Weights of a small transformer language model: normalized queries and keys, 4700 steps.
Each number is 500 + 25 x the weight over its row's rms, rounded and kept within 0 to 999. Layers, rows and columns count from 0. Numbers have three digits each. The size before them is the row's rms in percent of the matrix's.

# layer 3 attention output (transposed), 256x128, rms 0.299, rows 17-21,49-53,80-85,112-117,144-149,176-181,208-213,240-245, columns 0-127
110:517504556534486488504496458451480493494510507493477476460546514506495539467479528529503521535472485486486528495502494492439519474506468510551514554504470537512480462538511501530484435512525501507487463512486493514504519537499501497489520515491500479512470453557472491499516486459507486534473517520522448503497459496492496494487529512469478470534506490542519531519528493523496493520511
094:503514477478545507523465522500507488530515492480502492473491499506481513547514496533513481501489493507507507497534515471551529500481495541509530504494488528501467549536511502516466451522459517499506487527523497485509558483508502510529473491532497513512487480442514444503508493449530565556508483485503519514507510493477496533547512454487514468472479517500566499527539500498495513541519
107:450534492541477493469490478536512496493524526479520531506539504522500517512477515509522526548488479504540495491505500481495471488534530470519486472480522499448518540502479533486438522514492494465536541475490480480514543495521538487472511533510513512519480518512492513465492464505512471531510501474464509519504566472518470490526474507446523520500505534509471505486526469499492541548531
118:490504494476525478506468521502478476482534508514542503518445539494494472506492518483485494475481502494547471503492490494530511513535532509531482498521518487507461503463501512526520478480460531501485477547497516480532511464498532474551504505467528486477427505468485505486462486474514525464495520481522560516526529477471461462534502531473493511541539542496515492484503472481500471511540
109:517526512490505525496520541519496517495558508501510549501494466524486446509485535471508494463482450519472471519444499487512528501505531509480517528515456518514525506480515550492492492489511511497471510482523458481490494416473496494478502478472543523526472484537518523502480515505470522460517463470510495518507477469469483486539489534512470498510511537479480463479472477497507507459527
101:518502536546494484480482488531479449476506514501511514486504464517463482489492476499513461538525508506500528526533488511502509477509484522481494504523457478492531489502513485481517525464500494484482497500524501489521491516493535445488523574477489484475497497498518493533529503504498522474481472510505485493471542459511473493493517467569499482494499571462462508448531528490485571491464
088:528537495519509516464534530516487466493522517461540514447505489511490527502469500484496508513433497532504535460477529532511468477460493537508491523513527517465501543521491491496500538537492528514515468505516489501496475500518439472503448469483506520495514484522485514469480537473507528457526508509519511513478542496492479526477474506486470512538516496532439509519545514499476538488512
098:485520511481481505490543476460536481472484492496507516505458483492505515504512511518488550454517514495501567473500473523495437479496498513479481483523460511547484499513541501472492475497479484505533481520501480440516477486526527471574487470449501496478492466495528485489474491509526487483535516480540486496507529451507530509474517458490515523511484468522509455525520489467499501491471
115:469494486503484494502532531506509524501491469478477551509457501525481474504479464431500565507510498528500505495503469519478487459480431498539475488510476521548505511517498509541487505477530490492494526526534481500510535509466530525498483499486508505550486492521483485500481520518468511533503452511468519510523512529454530530519488524511549461511487504504473483479517541495456451488509
104:514463483481517477497490492497480453505472494531501473477481501524531508494485442483501504480510524481557585489487487510497479480492535491522520466500477452508511494513489475507486509506478477492504489508483508460528540476505535498516464458508499468481472496502477515470476563508495529467493494493467474513531518512485488499522577519518526506497487539451541513467517512504480454467490
091:537482508493470516443527501454525465544453492488491500504487505478441514491498500515458514504513500553486477505486488473534573478559517503515456483508539516466494538487532534506501472512450499495465507505475478490491549474489522514504494479450473470486483489524523451501516503477491521525483496462499488473516501495470554478504494524506525515484502496513472491523517514536509496517491
092:504482495468468491476535531506501474470498514509548519486454477502461450515532543494487471503472488530492477514520479466508534488448518477472549461484449511512520500530522454493478517500527494481473501552487518504537501467487482511511517507502515495520475532482501523477507496508457484482571522467485494476443483479480497524525484483523472528509511513541522511487480500514461523525524
093:507519508496512527491525480501516515504498502471522513550492514484492505525495496503502541485470522468483492509522492503507487498499543507504524456508495495430482452505482493538509517471501472489479511505473529445454458472536526488500523496495508477527433541512529517512543507498515474492548554467479442493475457490493495474519487516521505536502516475477473501551454519508512500460470
092:483525474513505555536481498518486525511507493499480492517505513507521537505538484465464451483508483507471492484482516472485534527543517557487503531511456485538507470469514444562496484500509492543470524508498493524479494537466492509516465463479512498514526498468510455518498493484483499527502509556531492522499521446475480470497516518528502487503502519510508478577479476494486490519467
091:502464511477494489491504507449533525469451495491485512501480521534487527505461484514526482503485492481481534494481528501468488490474507535498498542476520504520517512521502530494510525519494473517523534460509520530468514569485521500470522529475470545521519476527532527513518523572506529478449496516432520501525474482478483522468532500503520493498466540546512475480488531489512524496495
087:487530509459501484503474516461501483514497517511490465534465511457487586513472489529526485486508488472485507497498474525493494490509503473483528496542490526491523447528475438496506492519519469480498512507528495481462522466489504507507496472506493452501543472530492465454506494430483493519476509514510499451489505479529484494506447503506449527486514480473499467498526541492495485466470
085:513491467512487482516533514494487481492507504489485483488492447477520489467463511554496450493502493459500495485486527490500442515464460505452492518515551527506533495505502501503490504510522492487487444496475535486508506533520502483484508486522538493511493484518459540549485455510460477508484475526478523505480483492488461477515464466509545505483546461487493501460533500559445511484478
100:499498485507534489493484510567508542510515475535447478495506500539549481516499496480487501498527532508490470517490525526472483469476552436498486511488497478483489509489502524508502530499500543478567525445509496494494501525517492503484508513526497524539531527480497518462463518506527485464534502488473532552521496532513542510476551503472533506473522525474493459508467501505514473521515
089:517470485445523448493473521497502527491489499499528449499518514496520502499495518518455468496528450512493531509477472550515488553491465494495487498508521480523526494477489468507529481529491488477524502504457506492522483467496495464483512510505476476500512519499474517462482460445499500506518505493541503464483504449547470524499500466469496514517448435479511501455511501500564502474483
095:512506507457501507500476522504496514504500526512487501483480472477441479487479481521502525493535544501493512527535524522500516526462527509489521480549564499489506496582518537533534481464495462503509453504509534464521465530498522497487481521566514435507530492502517498490504511474468499454471515513537515503509460530498512518483490496519517480515476494485526510471491521521520493465469
081:530518507533495486467523475509547512466508515498503462532534498477546501510520490545527453497537482519482545518528510507536532502499496473459541460531527522510522565475501518507496481529487491503510473499483501512503517503491465478457483523505548521495526476546494470513496531492486498541515467495484484526465436498493499503514496497500548516463468507529533521506519496500482541505546
086:465530487516457515519545483513564513446471489511509496531542502460526511517518465515489486503497540466526498496561531498453487476510483526499486484517501500481506516516492474458509514483506473510508528514475556514538476510513535530495500524498503507500510495497539531531493483540511497519500526511490461494512496522526528529482487552450503541507506490572479502528456468487489510512505
099:472524507508506489460503533545512482523488515494496499511495533502449502480497520492509472517530489516529501455508581509499524508510500539524493490480510528471505510467503478495466517474520482492504510507525515553486491501553504482518483498481498472492527442525487468474503516506495502475511475483544526509469471488458470538492475500460458551470513508485452523541503506478543517444473
105:519499500478523471490510468526536504515450495511501509526477493457497510527498465525518468514513534496518520470429478491502514516547453495535489465522498507538463512454487505473487508494513534510485485500494466521501529477510459473524537450493518510521552493507480474508492511460467464469460507462492532503505514497515506517504463505468497495477477452505518527506467485499568533482483
097:485524497489509465485519492467470515467495452534466545510488479499483523482514487472506476494482505548509557500529503527464531499490530491467471489510495522540488488537531510440531470458537526507502467536504499517508489436477509495516449493498491490461456481515498513489531536490542510496500516519506526512524502513535537467494471494517488500510528487505518492526485501479491502421521
101:513484494523532524452522539540529474518501486497482500550516496512543518481479529494457498504518488494519517551467523488500526508500499490487512510467503505529475491467493516500499535571534559477450516479452483503517516501498564468455500483477525537497477501489449510485508484497516497502500498476483469507460506493495509503532537489459515560496530534506542502506477472489474494487507
091:509542496521492505538517488496426499546486483503497495523482486520497492462487485527474475524531490497514494513494457511492485518540531466499523525546499472563497495447481484509459484533508492515493522502539461510529529465481517530519499480542528511499525507471519459510501498542497470538511545511504499502476488485495477496459498499532483534468499458480494488447486523512519537531454
101:509453486508527528446489493474486479485543478454493480497525521474501490503532476506533499469442477495427468526511542516482495501472481537498479518533542480479494490489533539460516514471516541480530504493467516479490503523496487512467504457485474530514488509464466506496505519460508491492481502486498435545508509495500494517482510539504502479539461535507483534470493504499497495459526
114:493564458510543464580491482531534501540496476516490497553537492486489516513499488487554478475478480476497546444466539506462496537515495506484516474555470500526510509496504508464489521459506490487485479494512513513508518505526471513501513509501486511510470519520481471477503549517511501490489488484545481531535511521537495533512501511497466478504526489504500544541477534477495490493518
101:525480503500554459464489498473493498514505466488504526492471526542513467524473510512495511554489519466487480490472530527506486560512496517500449468504532465465497507539512541465508486436503488530525476472474475493486475512526514487543473466524507533501486517519462460492499514526463534478520509548486536527503466508499504469541524533514500501511500475474498483526502459499481510488476
114:475515502547476516503514491501543482495561509489464499486482514472518495470523494502499499495504497535480492461448503484477536456451509490501509540468492497510514510504507501537504559464543522517496502464539517550491511493477515519502445496497461471482513494487505495562477520533473493535497516521505493527478509498499519511510502541567491459494541518532512527475532472501513512521543
110:564514503528467510531534498492496506529457478530460484465484493489525471544482521526520516496481507485471500505513502537495500515515502511529497531494468485497524469479499475501500509479503547496491527458515533474535460475517518503481494535568490509482516549501519494482481482490474513489496438468458513452493494534531527456516500478466538497496516472496463489520526553539479499515504
102:516522485487503567515467492526492527496497526516477472477524509485498481527545548545499488524502507506523454501515496449487505492507499496521532504451502482453440499491498476507464461463532504511507485492498480513512477497535475561540498471534483472490502537461507482469477464505474488504470523495547497469513509517543539469480471511486448512490546507511487471495501475525523504498501
123:540520466503556490530492507500497543506550514486485520506555515488462457510472512487476488558458499521510438468489498467477522538504494504511497506456537538497503522480513549503513482456446500499514498498492516512494483493492484521456509486481501518451516538536516468514514527503525501509508481521520517538515510499474534524501475507510527447499480470495553488490503506551506500499512
090:491499486471546494462467487475513480437516497459476453475500482481485527507508513483475531541479480523482506514508499473495490453515474522495533540525511491490503480569488477528500519499470525533524492461506449476480481475475456484508506544529555504515486543475510554500463523501500530516508483546497463467472464498487531488481514507514485483516479492505471498535515503534491505501493
102:504530537516485554537498527472509510509512501477533521535563517510495529481515476481472561488519487475523437488530491468529446500510495427514501496486495499489517485480526510453534510521464488497469493515447494512487481484509518529461536500487483486477529493476530508517477494533524493494466508485485519471543500489514504496533504486465468496494482480499491485492532520508500487454444
097:509476517460463503501530470473460482524504542519485482524523471497491461529471494515515503458513515477529461523541530488475501549498496470514472514459467499502516477481530516484474531511515501518481491514509504514470492568532517488484529495514486457480540472529503477516461456507510452440447520492507495530518481510467488508481504484490489518472513497522494468529474522521453481498535
095:493482510477529455492516493496502504474515497492518490501452560505511439525503496525517475521495492514512457488486522502512508456484492425477512500462550516490483475496486517505523539500527502484498486526510501553513558489532510527521530496478451501543473451482513484520533535497484491508488496517476479469522442513509500491461467517505461530490466488469536516487498504496536532476498
104:496522499464498473503531511465502463535489471516524505478529512525515504505528532494473546476478495505500457491493481471572465526466489486470519475515490520487494493524481494474518501486526515496486482509498484482477492540519474486493508510514486450485529469509497492525548454450509474533516494483503440505455470517512558521536499469532479532488492461457511474542491502522552486488496
096:490525513517448443484533480536491505535494465518530500476489497498483499461514516534476528534522515543473491510511460471510537471489484496484444469492534494465453481516488499506508510493485530521510485476510508496483469563525485497515498505510480508475493550488470477483525424480503517518511482516492482480455497521521509478520491493476484470521480456512510534514507457487527540549515
105:465499531474491545479465524484446534512527511477532481507485499498486514534456500504507499474486476466476468493499484462509492497507504458518521482462430495540519484533453511516520503503530490516496515517524521503475482509455502549494507519516455489452518497503554475536506513520461493477533540524456499490494452501493499500480477502475521490501530480519553499463490511473541498503519
113:460517441532497510525522487486500503473480502514471470536460503452497533491502497476516462504500447496509575487517497484507495519441491538481498517520507467526514488505462490549496497544501509514495523440545517509499521463514478522517453491464510509477513483488524507525514493458516486534462478500510515463498492519475479502477482499539526498493528533542529544502503480474489480506507
117:488465506513505482514468514494470502502466486517502493518525485545487507449511526517514490554454518500494475462503513498482478498513487487496465507571530514487506523498481486469474481487498484488458514462523498498511483535505470535495513486442513532475474534517515498469505494543489504498482455548541509471577523500516513485458487505460505522484489517482478564497506520508466520539495
104:511513513499526520521521521485480487510492490468535488502519506489483529455482518528534506513527520487499492500458468507510480530488450529533497469515473503494517516528502481476519475551482492511479478526523473506474505463536416495502517481455508487458517513500473535526513526555568537484539524494492506506516572498535493547506522523507505481497490480506471480474515514533515473487506
099:515446523515531496495499467513480477542511544498466511492494468504499480440461470439522468527521556472481531492478529518494470522511510491536492520521498498513536479477520502512515503517493468478482499488503492502490470452498565504488502503488485522488514518500515511497505568459510537453517481513536512486491513494495455515482511487508500492518520483501479549480530514473451505510443
109:497478527501475516500497494491506479515473527498490502504483500491520546468488491475556483496535522480537538538512470500517460495517519505509517510482534468520490506534562490525520502505514538495457486540533490508510501493506479451515510562529515475505490469504523508513479500510455497473511562497498506494509490506508480488478513452510547537497578489481454524472495549491480489541468
# layer 3 attention value, 32x128, rms 0.21, rows 17-21, columns 0-127
100:519533466471511480492525483487524517531496507477524497494485472462464513516496488469569534494522491485492537522508508496509492501526488565503563512509533515437502530514480516491485478487450502490532490471496500486523479469484488522512510474462531526501526458483484535496451548490494507520536489490528532493488479480494525508475465496492556500517531483539517520498482464490539495460524
105:534520491492465504483405518477494512505495489501509525483502516560502483492541506457499536511515537472485523487557456490464505522549482476503509488553457460517532510516510495458514485483489523498510500521514499514483484507471513510512525508496529575501513496499499507451499484516511534520505475502496507490496505529513527466512505474467520487495515477476486521498480569514481493532459
094:502508529528474518501502479463541458512493454522484503488489462498504494518512492529539493523546518485463468512456487525529507549479507508522532472487488492498485530474476492466519481531511471495522539498499429566504492530531482525497481518516485492503468515504507525516511493503536497496500478459478478515471510517501457528535514508526538490440519486490494473476511565503484476465530
099:517529516468481551517523515488448483490514541471475516502488514487493440518489490524499500509478518486471507512465538500537490558507540510474517527488507549523475476492519461538505465521517474472486490488504499501546480471471512512507526463492485544483496464487439508482523479497489519447517497475521522509521475497550495528490499495478553550507487513501500471506490542490470461508502
099:534470514519483527454504513515452498527485523498466466494494530508510493513496505451527483484499509504534519501504507525537491469488552532464510515530560494540525475509550503506474467519504525478503520486538495492516508529549505465466525511505501478512462498494517529526484497560479495494483491507498469500469492508533503490499533473516539489503540544499436542445483498494479498533513